Weights of a small transformer language model.
Architecture: RMSNorm before each block, no biases in attention or MLP.
Each number is 500 + 40 x the weight over its row's rms, rounded and kept within 0 to 999. Layers, rows and columns count from 0. Numbers have three digits each. The size before them is the row's rms in percent of the matrix's.

# layer 2 attention value, 320x320, rms 0.0315, rows 88-175, columns 160-319
063:552571478568551477515527501474542504543454524452494478551485489420586481458519545517494512528473444516481510535514523453487543546505569584516586508464554426396545492461579519480562481484548512459522496500490479525503477536511562536455564493442505531508522457453498495440592529480478533522466490489477458516472445502504541438560490406522535527534503515510503423437506452471529487454470476453529483499440561512484510462513451522411472466497472506484549542555496536471506480506465524
064:440517495508523465504478507512509483497453518550493496424525482503534425455511448504438551498524564432485484568441509456467530513519492483516459496530477535508514516542493503515483536509523547436407422457586487500489450518510484532547495489524517466452429474539491468550478420498467525480453568528465481518550468495429446498468428576483497441477393451497465512472420519560514514456463522504567480467463524457547587585486398549465487545576464487507536483497508553498500509466569528
066:515557520413515506538459473469498473452475499453490507540527519505509541512447490505469469510477446545502570523460501509493488413498565463453541578436532496519421462459544475471534595547555456548528537543481565534502546446441510491485486456526536522614488497526447505503496545549476527483557437485480480556414495528538474496520494496454500510543512515548502435519470461513506546472496490510507569545440468449508515569492477527530591502473564529498553614438554532514500514522449532
066:548443538500445439519463477526519426433591563517508557480447544545550497542435498558530462450451506469542493540508449515468467451543522576560490502588467479489442500515450541459524507528459487514514484466529455440550448522511483548498452519497457473548513561543481536494446531535520505524502478469561515569535483532461509533530552512543542499484617494540468501542501483561498478519499425503474478537549498515441560514526481482545548465515528524458544460489442509514525502529482544
059:516537483530465542546494523443508483488484492535535530490506524516445470525485533457435487531474484536514457475490469545559541476503463558507462446469539447500528419548514473479504547508410487452492522543461526541503529479496496512452472483455467515585461549531409538465458511482503455422535484451468487445521474464452567519548521490439543529491463531455478454530515576500550472452518388497510499447453528457465547497473503438548525456509522513462484551521519512545515546530459514
058:487566483448517427511508502545532530557421473519530487545469576517505538558529530498539492523485507520526480480545523500463498513464583487402506459539516570457513550535541540464542499401488528541500573509519444484535519463528492582510496458462434535548446544385521515489488482453498509510566529455494474556544467534531460543454440489481521502473512431501512441498568582548448489451497531478469432523478530490487454472498481499542519583491518462437582550490513460550535414492468524
074:499534516513465518563432556424453492491517490493450552473477539471517526509504531544494507503511504522515541473467440473515550498452463535478524547500546439544442430427537437543540520477486507487507531486521495458546520466462442491461592500470524481566483483490477482496514492541496515513488453448510488510577428533595545559522549558542484614529521544486473508515548468553444433522540495455484545502470532564487420462519516496504572507532527513418458528529504468454530498498482575
060:517541523473508484422428542482448562495504573474502513497485493421469436490471509463434572498467504474501472462534560433534441531529480508497556496451465463593482405519483461578408476474509578491523446432500587455486537487514566488477515534491557571481472551488423514438528510510496399451484541453532510496450432474517474500500521536486511532411530455571507551414521480506469519486490497521418564474493514488392526453495522462459478511486492513531567479497480522489441556499496552
058:503495493515518428583461470498533497583526532536430472545514467511527465491458476503573560497504534523578455478495493497496492529489523545444505508504457558493485459538485487456477537462464514488548503479548460476479474512578482494465446552544484468497561537504458524498446506529492491441441539512475505550477484511470432538548541518499528558467489472551434488511463521493537461533447531499544492474501475528478585502481481532510553482437512471485579579595564573522550554495475538
069:536475549512535550504516470583496484491531506552528466503518552475510430443544527478439507499532489493512456467510496475500464536403525414589484485448487489484451524478455572487400501480503544502496472569565527585499437483594513559501511470497548466469557471518492542473478449527481415557468494580554484543484556479413516530472461489475527525604381520452520455441491519501515488526429536548479530530518483496523561471558443563487440530458504495468487477506483447506455524435493466
061:496456449423492501508481521458498505438551553461479554502517479522548437508440589549533474556475568460439462546512487516526542486538526499445545560532461482481476466496490492458466499496458494518462524513528492453477515516514555465514426556542523514462438531454456506499505542482494511505567546491579476465554536608477395452494475499488500492455480483464539509528487548550500510467486411424486482488451567489602454511498535532513459514590496456454521494498562493522499429568486471
066:477457567492473456506539510478543559559586477467490445514502497564550484531437566497485537458516498555508567556461499526500529524487524469545440596476524554516501575506555530392469522489530471462526464485505440524501454477500477525504476487494502481443472436505507536486448448553461544547509477480507438494474538483430480498512542432461492463521415524497546485509498518443527546592499572554592461512543522531570489559492459495460488441468540528614586547553472499500529605463470529
058:464502520500507599510479432407526530529553516563503453490496432544470569558462489554501534464450505493513491500536557556555492438517519459504516525459497447467517506505477452457389528529412468515467568494533486493501537428516507480549435505470515443447536505574447484531521463440463517521496487474499443424493454487576426600529449489424522523461456479525504482487482488491504455470429520505569572546545464426480533456498521463519565488543535474568548565462461535440440585504502518
062:474557509473435579535547464520469408477529513484510477521530513444457525474450499461546499577508481460513513488482550512450455499480527491464502472389542534522551422517537489477574525457577474536451505550535488516524549512488518451538549496540495517509542507484510514578508498459439475462464538553440584526495486427442506591477494437533512497539409458475512478532475435503420442424482486506488469521467510503471558541479583535443461463548612517451495485490545452493550533506504449
069:468463475491512523510561516478451505523535526471529542515530476588429484638547476414528489482544539514465491540521542534525452513505529532493463532532545479508453465524463505466526504504458487439584470556453516432511569479524535511493466463500490478472570490582462565496492426472513487494483417461488495502503523534589513497478419539519452494437614550504510464524549493529479454442551389491463517522477491491495436439558517468458504489541457491582505578482432473483403561487531473
068:531564460557554461512576494508543519470541516509490438510533531462506548536490461524553479534460426459497507487533435447508554497478509477539514531517488520456497578514527417505530444452524557402468512563566511521528535468492507453460563416580510440542532518489517397516458488491550501564507497483522448508484498443454527454490465433479444473546478605514504548514519443457514472513454506525500494390476503513411521515404523546521514537450410542539520527499502503428444521513541502
061:512563572481481453554517448500496551479574448466434484464440564430430478509482495552523466496536510486469538534452439524552519523494450530451473501465538558511523479445569516486459531501440424540466499457553440567553487487458539520571505511432456505492555508503474547500578511529470559411435566485576490464459464441570540523549573549518503521477557500489525515474541482492572476424525461485585578550548420510544530509538464541582476503539491467506576549475501532497593500481490511
062:518447470474521506426572474530507423543494422507512449465484432452441514443437536524490566568533487488512530479485469489468506431589493449514539515517475520562521469513560503522555456468474555510508460473425548591506524530501423480470505538500456470485519566482455449410440459487471531497446461473523485521578484489445519548491463440473423487498545449552507539438478518545556541528445458466441533527500454464512525520493545431463565460484491494518503519451459502422434461443575468
069:514504550435483437535471524512478422482494507518523410447486502505455506495477519433545522493454504586518442499497453470587517568477600545539495469530482505401549446497539468561465508515463442510466472490469520482505496526538509509503553569478529422523553519429537484482539512461489477426502465494522526526513555518520512495445577468584404545535526515502494564499564495455547485428519425500558532468499523534552491451480489517512511474562488476446471482450509456514541544484440547
059:517462439480379494496536510470489446569463432498495458486613493579549486523431484517494446504379488528511532469476506576509547451535479526482558486605449533497512482519498480502494538484528520565474466544497528440522486511458516531493593564455520515540518487484561435495546545433447465448490490510523554582568533480483551552496492501499536495528532558525502528472545533546527473497492487447447509455496506493491465409494505513526501561514491481474421464463521500555524490488458473
063:504543509473536474536430515511467504445488568567518499534461516433463507483423597534466471463495488484439551462542542474507559494565560480541422509455628492507480434493477515491540526488493514443491539479473527468484527513541551535459484498459491524458477533445442507511504446537482456479507537445528460429479553533412491558515552470488519505518506480428494479559543499532421484524489471468526559461566481536504511436491531537516479505454522525501515516516474551504497434516382482
064:535480479515459481473516491494499531444574498432524490505452562488521466509459402526486551480457486595483580492479472456505493445451417483503517484518578443483484476545534503525525541445573462559495504425562550508506510598514489582433445546508402507553524444489501488518523472483462497505468510472483404475540528454456569507542471479512444449533481471427519461458545481512437527502491547543445466493493459505535541484443553545498556505495557537512529566548562452527482596488487564
067:525456488505503479450494490551518445549510518527564518444459436548452466368525501518469475483525493457564464539456521518465489369553525474474456582407484576536525516558551476463417476536465586519547438457431550547459471510485465463527487545497534526476462478481504513526464533451514489513494413498494548525527551527527433496498430497468547525547522531522539498471430542465523431484468506474557485415459480467439501508464527574482480472463545468533504564520526458545500484475496510
061:501445483591475472557451561641497494491500497471524533457531478548528480463514521587450438436536469507453494528454456459464437559497432478575537492515544474529507497485476524487464490474522496510554472500488448542475526537495504459479450505555521476546564477483530527470542544548492531448473538463481493559532479499423418485491475502492604555493559413478555575517571562556542550519462448522449441478573490483534506411564450555508599524501481460472479459457480541528542509417547521
059:480541541451476520493429454513477502485389486444520523561572514491519479567505581501482533501479449485529454460477534541489461555530521487466475528530492478530458443476520469463574391494510459491544481503517520518484562444476539510487535445479557538512482513464548470445535480522538487491478488433544520445494478492515529516480515532548504498456562561513494453555485434487529495526453486495430446415464548483448478552451506479563533465513458480463486534559522445550529505445483487
064:535574498536541522508506459525449501511562450525452447446455441429529531497570496483483525505462559466468495494506498518485476452528514441531486584421433511523429484507544505487459482571491404471493497540533528521542546486469523522451518470427523517508505441474514479422533384514551486479474507464505524462525542514518528525545527489469475478458473470500509521482507524532490447562561541488476537503572501522488474532504453508593544522455463498596532509546526490513469597492532463
065:453509462518545487415499469524500461435493481411544457544537474492499478476506524477540510521577499492514485463471533442510554522502491572494467407590434466475557465508512514535474465518577570560516556450449463488515454445455450490469479505492548452449482510497550490468446460531515447514546411551477500452479517471504470555533507471516500564520435463471507460540538459549483498468493564489454526595560527538440526413459422531480501482548466511477509476592437551495476500437447448
059:572532473460437537478483501571453454487447560522595524506454437551459519453484473464474548465539532457505514590499478492464534483517522509453475462409435568447514537441506483461531547503500464516438481472496470553576510492476552473559475555498536512492475483548501542472525587486535498549501445480490528563502505448520478510556456402449578503524421455443487545524521477515517512443518520487560505550477491519529488474404453484407472492519532511479441521491437588523454560469527540
063:450516478419440422488479461525527506447495572500493490501522507507483496475531524487523541498492479497485503482527481578483419553497576515456508522382508514441481533499483515445498556538489510440523503458464482482526447467424570559561514470445493558475545404445392558460513475557496528505479524582491551459465502490446481461537481534506510522497466493507498535512481486443447476506562558552513480561549435541524477478588501506502451489482549498540451484513488474491499485500546523
067:493489561517559516511475483561521488548506499495465527500494473476498506474520459464530471487484545551508490529499518454470535482492430533497493515532521560572465469507466479518465528518441530548555547491553477518575494502504496508553483501574483430460489482556527506475462416423497553446480486464504453541580519509442512503535526449545440537521499573489511541474435503500516478508497484459496538519457561472495514523579478502456410586495486439462442519486521557489483494516517520
064:488470472549544472454465499483399491520478533453485549484531594562514506488418505476508493551534512433488486438429543495523517484502540513557457571517493493505542457529483466497561552459533553461490514482472561442531481403543558440503528429493460459501498572415519504540488564506501519468529463470591514441425505553533467423506499469519519525484533515487464490547498574521477479516531484504553508514473558447532516434445512454516547516504469507436445495521586522514441526463512506
067:547496574467508487520486531476456452493491535552429464468421426557458473418483506504561548469453470573504523434461515497555547510524532372514505526469432481435524513545522528520504435520535559517496489548536458505494437492476505555512608509530458511448504481556460474519476476535529521507470579570487533481441521490468488476444461509571482495486407541508485529517507495493464538543565478518472522527505497458475546455465486492497551493473504475510532501506473511506541539421512562
060:457463463515486505576504501520457450531513619499499539463514481559424516492437570488489493496462502489510519484502528496523501490374480440503568534434492426535527516544543559513543464484537489509462484462490503578389544572521532517556519606495536484557509464488584502476522469529442484478470455506447449483535537487490546561500508450516464512459528543510495473461556515601506471511513537470555499491483507518462491444549564506553507479492505531482579511551525528485524494444489538
062:454508552434433538502541490469569513467415497567552459440482534533428501465499525433420505493468493561595498516476545473526535541457474548465495548520538428499508499482501489591460501479453496567527566471490563563432483542640481537566518424433467529555573490473511489437533504460461465499512458521481486498428491484441507484505573456539473571521490520476491496446512536503488461529531468523477510471509491479471452446484460505432481508518459483435493560488459558548502479534567579
064:549535470512508522517497503508461589446438561484539566522529551493479540526437536504457545472520514411516477449515462525490455491544524526525446432533543463485535479483461515472524486544461491507464510485391547430535460460472500548501599491513482506536538559536519499473508554477491476496444497488465463525471500470491483505598453519482499469516519516532469476479569468468537469558452444403579540528527509556481490512498522505468511536563473429493523473507519502530505517477538503
062:519522436512562421503509575534482507486507524471480478502464526541495483579454469591530533482528574479514529551484508490492421483513531534433461533533513538526549531532531505504482543484453482460482468478529418558523480531567474568529573487507527439482522467559492590452468504477492551472503483548516508527509421485492455466541517455518512531459429533520448512466451443496481485521501547504466469547554520559520558479505485491492420421564519456491548464511461509502458454458466395
064:546548498534527537475591492501506496415523523541441494504509530521461526495521461458503526583546569477537483519465480472466481577494526562466518538548561512443479516484523453455558494472479428444502535529488544510478435513530464561441519416476544574492514503544437492444489484503579496526508545513479556494544538519558496490513488523459498452513529504557460471431509452439524438504449461475520407504538497573468468562450538464493423428431464522457476506469459500526495492429494516
065:453457465491511514483536560425447510421412464506485538503506505580446536492515581445484492506494545508481495488555466490431471479584550524478510558531451511498505488506571474445463521481566548546518470435508495536489454523517445456428473504505504461516480449502455450492527426472492497467530498455440506507503430486483493565481492500453508539522528506465460503488473501565456444511418497500428487511478521503536495450516577491517526462535492476486432455504496429530495474477498454
065:550525500480463494501515508467487556536470545563483535503476539469513411472500473526519570533500489563481591510504529483471534459418482512478466537602507477467518495490493469463564539472501501444410546471523496524510407511525499486491450529513519545511456500471504550526524471507472498484481473463540557473494468508524554574520444532571471516516492560529463520472417464438491483519464431443511513572502483495494504555474517484512487537494548529509469463514475500579529596558458523
060:482580504516495543451480470526523519528468578417484541525436499526472404469531509453465508441448515538536477541478569500494477468591551492532560501512519420504544581497563475491525417514453547470503431565515508516512425483480509479517485494490533556473456549577463463547547575559563525582506502534469528536513540495512486493506483575511516519484449495539487451439447528450461501405531566497501479507473493505550538556498474506479513427436490540479464491583562467531523467497481512
082:504493447470522461453469476497571542495400475416550550522510471500490499454482528495434482540487512478527468530443567541493476481450591521491507546495516458511431523439528447476522561474555490550541480488508544488380565533550457523478544475485503514492569581499510537459527483474495501504479570474507496498522483456486496564530494578554602536544521523528495472463541539523480462458448516515575545558436503510507415565523464500455484537538451504519514517439498507420490429547516564
081:520524481524523497477485541555541538441458505464527509546453496479459529472481551454486509466438536511551524438531573518499479531500507534552501490492505501526566572532491545540499523494482509493468539509540456476490518544513513549514412522517483549465526495509425493456452481503568454477482521451487462551551413486565515523504548478484547513475491427535564549515498498495552469474492503474507549474418505518561494440503472538546502502482460465512501570504437499482538467508455513
076:479518481449460466505545455505512494525504417565547505469441471457477528472518485490464544548475475540564516503409472523542500410557455492435450557548490448530520558565463609551555551470467512485454463480480550531544463454552442531504553505473454515569482494508502435518507441470469516527493466456513455536520420528573515490555491459436479518466507510528543542486524524467475469512550457510475537514528500513428475538527592467585527519479460456478535503415505484572526472422479512
079:511507464522510526458531528545495460556463483438491516541538521498509499474496520487514496516425472520480547503515537467470474554496476508523509496564490506526448489519585525503541494513479502466577489577523470510502523466600569447434541376505517460477448578516562572473550515440483461513502488488520508469412496482525425502468557472497506488455475524480536424559481524454550500553454459509497540524506554484550532442450460520456493540522464469520547404471458449565491505468447542
077:520557521526491498522457550435483464575563491542432503526461458510500514558478476511552516495446497490568462502505586504569490536452470467573518468493474561481483465542529511520470491472553477502518518480479507560459463437530494488517515605563499464486588425512593439503511520468500418448460458459432493542553457495502538531571461544527470526444521457431390527475531492524540477491461563524469478499541513454520510512455463497505528429574500507543479459523465539418431550481574501
072:468532514474538466548514480522449483536555505447486486493511512560416566573484445510467523499441532550485501519471460529589520445494432528483462523484483509423517569541487495503481546423569476457514504543515592473492481464497554469528539529440557531495465464520488505537433513487532492517460497483422453469466470458590512550483533524488484593517505523488547505527490438586516433490440502500532560500515459468533488519465426465542477448455501408526500459516498488535498475499497517
083:536489460506499456521562524507516505504448484442494525582510498541544474542429493470553462469522451487595502484449528470544490466557455507508504483597590412520515587496486469558476520474521495505499557495555530498545547559594513466526453501463467559378554501525514504440565533498535535536473562444529513519503483488496536538503487493461544462539515460524527520474508538573604443459495461510492511525489546533494550521535513513563467481463538504492480453439529550488508555505527536
075:492499438442500478509480542497511437536529446483445438426388562528528491568474557530549536532434531433487534557468512429499526519484486446451524509515445507469489516550543521476480503522537463468526501511589496494425480520562417550480559537500502560542509424550483459516548525454453498519547531455503513520508467525436506505571461587535506460475510474503468537497450530479543534549522508507555542520513517477460481512479500483529471538445513505449539514527484538570528561534525530
076:459450524551546523493477451440506469522519461489557562450414482482466555476553558558483501465534473500496416477497544517476540500527520504555546478493543529502446542500531530503559504559495477466490535511528449503514482511488475505465422479505446483492474577543405521461481478420416473470501551543538487586510522408428520486409488543515499498515508514523584444450456506439482516511534462455386493509454556506466561516564485471498557532521515469523544493451506497572511501471516517
074:546512495472513491552567473553535592486503477448501499517543551545506531488473435553455518492441591478477402418462510502474510530494534496510503529491620480459436471452505556493431562524497462521445492484523432453514494494539441519523491465435486538499475552505470548548409555486477500488508461530573433494481496511522472540452493440508532476533479486511565458557504548490495527531435500523574480501399549505564494452549480493514518474504483529518535531477478542520602423512468469
074:562497474508508521559483454524474509479522472510484485403454407474579536501434478497507486492485474474473535455506488518625475540486469443494559500527502534499408509544451565455582473449529475464435531463506487417528492488497486508514579456530537478476478488530448461540509460475555556469568443492513506487515514515427546499444503476515449500490496514458554431516473495526455551538447451500587435499494486504525446504461525519519519415490529509473564456549533487556531529533530523
077:496522551479549528454500464548442543524555498516467518499518530473467520447433501485447515454511541522505513516535485568558499510494446545469454439503500530494471475483465530580551533575538448498490527509506543457554454465452546542488408528512540513462577468482450486551450548457514472523466482535480513528585452491473533472443487504488410466546525543487473504513523495435537429513504509507580523549502467499518481521555412465487569456462603489582553535513509611529447583472484449
077:524439442563605447494518502564561508551611431498529447515512441556509547530531465444541462480457454497482557485512532493529471545450555447523470502534433558554515538507548489535470544567536450490540493465496516529506525543494495534473414456495543523518518468488493521489522468499529478473532491568504523437539439543482551528420518528461480486518525504505519521546505505485560441504483504472485529542530445514509498459505521491466486482539485544487615498428527509560460533522492520
078:502543606530458532539568475496519563485507554574513461504509549449440538519412507450440471436513572450501514489494408475412546501592584518511473494496521539522482449535488548440525456506520537483512458493552471513496532525490463477472534512486512496526489471510447558464516545435460527513488479483519542494529561612463462452513515499433442502480539554530518507488534490483551543604480481467486489470493488469482534453556468499502567562421478513509540528506531547574500539515527496
080:544500573456531466444485493510412469577450519500517460484504579478548534455446543462428455493539530484434453540453497474427447535564494464479511503440494572440492396445504510429529466451460457545551467552414498527454558528505498510517580536514548471472515493495487561508421540442402410581412466457475530405452557498542523487511479493513463513497507456493504453489522502516475534540439459450475457515424462441534519523523443526475518551524454549509498542552464441566551483524506505
073:464506538494499468453480485530454465498525602497470504511537542437499525510511531486474539474510455503418388483485482493500468442449524535497550582465472530499503482430471537471440517504514459561484486513548511482540499455516493520570522516528461589479459458560496508482418461517544498472509545503502487514520450487516410497483465479537492520471581535525456529549460548478480548468447563491542528460457510473493481454503383453511532493515427531535501541524553523456445428532551465
083:463470452423479495541569560514494531511532503569474528526488480440408526514557502482539567494482442565453442371440534469444523447582492479581422541457486502475549511457462500499495521497464492560493408510490398491495462455450542518535544436431490495468517521475536455499512512510526538528447541583453523488493463464543462487516488403467435517491550453580529502501507487494574508470530523484490441556471512518493489520479494492468550447499497514469510535559494493464506530489438478
086:493432448474505539478565470480542467578530479492515547491458518522541508388557492541470563510540450601536521578477496431554527477485520476535471549525409527594472505450541522490551568486430527478555537517444514481496549527533506497478477478478459512494456484484536533448536459498505473482539475436619475514512449529471447456398546528519574455445523480536575473475517457471453545514497532479486537554532482500497516542511566490485566476511474507469494495455488434529553556452527466
080:569467423518511452558524501487497432522478475490500462497479552623484475551521505523496446527543459500495528460446519485489535494519490433502463451482468466581490537490483478510483470530500584421530473468461524524502490552528550527428552429461414504517422517451473574496507415487461509539521456544521522459470475499501488529535530487553456549479499506541546476578466447579577499469553526541452507544543525452523475451515515493504485573474443449422505496529426435461542529480528515
071:520468536478565498525470443490453472467455515511545487499465514457532537530503476563491549546485474518490512531530450461549548478497473502501465509459482630563530398405543563556471520463519521529489505476524578617473490489469550497477485503487525485450493475473547474532466512493447461510487529512530558515447438446551523494538517507539483535504519492428511480464476539487476490472441470518415462574517546519538465472474509529450502550495518459530497528433508441522475564492512546
079:397494456494459548552507524510432514488537468506548486472445495515544509518492460529528547491464515484488509497445452521601538471447442461542436560449487541519514513543412469511462493458531537572465524471512501486539521405468498539607487619538499473531514460545469445475482421458479536542502447561485474518480572474534513408517458478461493543482510503542478434529457503489454570529550504541534506528489483516536459542542500459537540553515477524525492545585544534462455546530534471
077:486460615480529474515455609435512541519486536527530515589477487465479512467497510432413472498581485451469500482541515493484465512478488421515437541445515515496477510448437516495565453492523527412447514475435497522567490472500510490480451482457511482463537564505486519467514436483480529481477518467476536424510452519534477546477489527524443512515518449440469453547492524515522498529378565500492501508475480544458484577512536472528504480480482473535456473525514459498465530537519476
078:506511450505548487577524513497480490508503473496509486561430498470546482525472487503565520475564487533535511490518482495520526535493434452513499493451530521545474504550565457522437525466526511533532459550538535491528495513510417469448499464536452519458558503503539511551454459482484551509536394586447500554494561443549527456560488465539508415479389426514457443483451503538513574501487546470519532543498577465542474526524461530515511527503439512454416473502481514497421494515483427
083:488494568505512495561558477585398480472561507572541456475505483437498458445498440508514507452508560528475539502548508548476571507463510519524496501512523623531527507528519444428512440498524442488523524517495624462490498490489553486541543548535571455511458496499497439535486459436496499433539483560535529540416514562530505475467519481495463418513461540491479494523433548524450542518517560548473478496573548555532526478492525497545540461581453490493559438581492526518550569507577427
080:565453478522511467511506513391510492540456606517544498452540532598564533521460546552430416439522534496499545545532441505464509528482454526457483466547554487487496462502529517524514474481470492496496500500418547575466483550531488519470507515562451476466532493500474611524434488427447528424581518518466578464507546499498458529522516531526553515431533517413512514461515485474495555539469526505524514497506525528535514450451514492554527572506488491490518491454455454450535456530527502
082:526489546476480447526444501511481509514428520523463482556516468455505513512509442445478518543417584511465507477520509515476512571529436508492547512526522463436485487467518474435384541434477534542559435477511434457502541500484481531441555491481558501532547498572483481486516493496515501486495490558427588479481509524552502543496502487471470492501479476550534564518527508456465465515486555470501503448555446511544545508546505473454512510505464541508521555436427519552551525542513445
077:503491491546542512457496453438512435516522479423539495460437540553498492460470480500466502386458564486583570443470579511511486432522450483574530511584508504495520561476573543481530511471482532498584515555554584540418500454511509476458436417459482529449469492544612482452505524498491456535516451468485513487536472407513485526532477517465455480487465513534442448410514531488480504480479496539425495488486545512465545529501464470545516550452485511435435491507453475503586503501506523
080:549427441497502535527576474462508489483522504423532478461516508472466494519508574457422471558500533470502456529533493555531472475464497523488470528540450469450490450478440477548528526562505524512434561521534527488516502544538511465565464473439543468519450552471537494478543478544546479521528456448492461412472526537483551585537486498502536471469437479529528394524563468469473394480446500548494494526526584515501514576467402461577433508486477536493453487567504541449506474505514572
073:519456478480410403534473452539565489477433460511478506461470539502492469510527486513526450468503443476581515526483530536529449523533533475469483478521479466555521479551563570509562476516451458464546565588414470482507581605491508430472450468470503538491486542414485419527500476491459494517552540493556477430462415480527491495455442515485525555476443491455540533574540516530508427513526498510454529462516503536491521528518525526550556569530518519488487486500431524488456496466539556
072:461507422503490419554485520547555547544545514399451485519485422508471503530487486503475495505525479481526537534531497521563469506500446447503470537496481547542493526481388488503530470452568521483504465489497468611506492475549507528506425531481500486475497517417467523508433567453514493507524511487483476494542473570502519500525458500494531492534503465441504482497465429441489446565542443470491490478510498449546548523446548437491465554436499544452539487490429466495402439550460599
083:472532469404549510468534563518441446497474573481504513534547546533505515545546444479579496545481532462486465548494519460519519523465501580511539476528528498492466450536495469475496544469492520512546472471517460506472452512436462509482532561545545496601517435521520560537493555479433540542490484542466498487480550453439558548494570575439496491529509439473493480481453419519533550454463505408472546511577556498573550488435516500520511529461499478447460424451523523494479518479574477
073:539433521466545498477561525536519435538515492528479465502445459514522565467497516457539539531518526471461464538512487404488464537443463406510558538523496561543487622519522491459506523488489508509540420535471465515546558495462451469476480469455540504475437484479450508529481475597507518474457494593482501505577496430498476465538522570492515504476460459467411518526472498546545501420524445501499481497486524554593514464475475454519518473512494510431552476460518458552520465552446471
080:530469468504484552516451523490489516449555514499604443455482501493523475483506483506541450487482499469516548505513468513474555541476494497487453465472512470507473494495489563449518467509516551461547473468471386542460501483599554532458499460461456466506466456516478516500562460531550483485530550511519522470513501613466581547518505496446522472533439529497479513563577486486488503509511534517484542481482485511468528487488581536484507475465540504535541516469510529506525486520438543
076:487474516514528534491544429455523458558518448459472415469494488526480500471515487542446465552455547517518522473446476603520517517466498478502501517569528492455479522556532495481481522538471491487525478516405501462515554476530557500473525455451463498495449546512479521531539514517460561491555468496515521504466594489513480521544561489442551475528476428538503456548467522486579470560508542418513568504520559540500489409499463512396478560442519526419558468507446439477511529499533474
073:529428497491511508450458517435492483541480547526529436463522479540575515496482477471464481493427459544468517508442507452561513528528483531444517499462454528541549463527475461489580418475460537478507439498482528546545545496566565449463470524533498457549534621483512502469518438483522533509496537508531463464475497443457456543512565543525551518475509531432434476430566485524420535537517508491476512512529521502504519552465548575470454424505525480436474512566504473490527558491458445
077:549486447464527535503493462433418543455493475539535517471509419433506455525546505545525516451474434433537464486522534541506466478510481541532489372449501466488451533461542478520484472502458544513449534524559464445528495494455479522567427475462475466436544509551420537526474477544544490502517475558387494555585429517471530499470410465491432495557534559480462472458504479447535563491460541510507516492481430516464501510452483544492422411519492480471490478494513518490406532445524493
083:558492547518440472526523445543519540440482529534512511426505449454508433472444539459499530529570510450366556490527517528465517438527513557556506441520529491513439448529522538502509547499511513450449521418521510453531514515493533466534518446523582483474476531474495492479528563483511523487506555471589562556490437524485459523471514474526510485515522518459518567505527530483454480551517505530453552456483449514489527512565505455474493506499563535561500565466485558446492469480425526
081:569526595568464454592478505413510472496470528480492458483472526556521524521532484544491483497579482545585554503572447533563490515472510449474423542512510575575438508496558553503502489541484416427516519535536538528578504540539523418455515522502460471433485542458514467515452472516433439516502490411548535524553469532542477488527511463481533514507499532466503537450558528508514548529474604503521531486487465522512469492472567532532533485454411444512526549572540452528553488513492486
073:486508574559579458519491552516584536438528493463515450485548510401499503468470522507504528503416505457501485543482549536498533592560476511506481507596541478579500567512544535537559560569534451478502574557479502442487529506455534471551482499494482554517444478461406518486493446537587477517497548441503496496512532509514516483492525518504463474521559527523572401425546531503550517531525462604484521497465445507457468532591463506540482443552536483482519519460505519553485452545410484
080:464516581465556496529461474391477475493445486486509471540426609560506454531462542461466542521541499485584531516474429518443529570532469471462574509525457495467538556493510519491448526507451481432530499507568491454478524590482432487507527519461533471472483540481476532472531399519456510533463559525457523471473473551520485485488475547409475536450499486456442540481578571545468481530499474497454524464493513545511518472517534502483562560441461510453542465486504518546577524424522487
080:514501540517491482562487468531511480493490538515524460503523474545529454482459446504534515469488465488469536467456577529486507499516444465489541504501455483481494513450559490549458501473468495473443576553574522499496512524504405476475533446517511517515469477491479406454490514449490480488482430532457449563539531453535461525525528483455546537474485467482534455553461532523461534519531505504387456501554549383512454434533531520476525484526530477527457512517561478486535453559533512
075:489426457547570579559473450513574576548424497493519447522517486453547423578533490594522470440488525473576468462527508547456530538433519525523575441465526462541534506496511540505502441500517468498472515485497503484493521485534486524521529494419466459406509571476498526526476506510557569487492501502525482555510508483508606453486479515514462528513491484550537526567496471568554441501576474480499507546483548445482529482571435457527485420409428509486495467485449574535461407511426493
081:578461480514433477552553460489515513532567502531472456507463458490514508533544472518493484521496460544482561482581440481407527523486485465488514454594475508519438487479452514511515497534513484474513471542537547541562505507562497582432458451508530467447530483519474479521513397466494526508487479432471558502531544557526492572537505480509529468452535559483451513505514542490485499532514542521414561500498554460470517628469575510572476482480570535475582503493561508487563515464467405
080:393470541521472471534537468492521509518507447518484559509463506520495569501474532491486482467498489472531556513507436491513470489515517550497493431471491494488578487515460586466476499546539470492513392458479501533520492571565521552523481549465492524515530493492496525452513541508463543555485495437519478439456476431542530416567469449399476513468529486517482502529511448595470498492500505523543553567511472527491446447467460531478547522458548521400485551443464541572507520499507476
077:520498430434478492465484491463378502486530477494486550535485562594457569562514485490436530487509476499479507438485479453498448459520508552460499542505490538428502546484512520547455547545522528496539595569465464475522528501574477454528450455507455577462532474511498535486497490442455543538486475421516476500403413486542479523452478521511520481437537457522520544490558440505518570462563520527425441557552510447485482521420453493526496535460398421537440510510462443441523501407534472
079:479487457520563457472480464530492492492499456429474540488446434495556431507558386479543518454525492433510482476466553489479483518481388482498464471545546456486508556565482481522488544426506480448515475536604473416561513488480509609510458499516523547556450543479461513473457463544544491496478483506530537579483488445534553527435545520457516517515510433521484506463414536521508513534539468445466480490486525462518454457393554483537482496502500512468541555555491510476549459550545523
082:483501419457474449468444471502463474522529480432430499490552481501548528463477470513589516459543466530504494458459489507502477539500509468503531479488476495503490499549501499430506438503417451487494459530527544529449503524473399428474573402470500489484484540513574502485524421474481513564542475507515471461542548474527466491496468463551481510467523511496477525579413554515457526513471580507481487475501512475460436516442466525476425476524484506466467543493485476438485530496459536
077:541538558473494520486551409446484484449559546520523478513540494482493486517472541495424546475456517534397449579484504488537468450427530464534549512425533476510477481492436494538553483530525586524418517498465508587598500485453491507466497575524515487452559498504411507489512476565473448471515507538482506474548468433485545456491480560458478512449526514470548489517543494422514501501551463571583479552504474570468469480485503518542486521490527467519526513496560530627478437500537543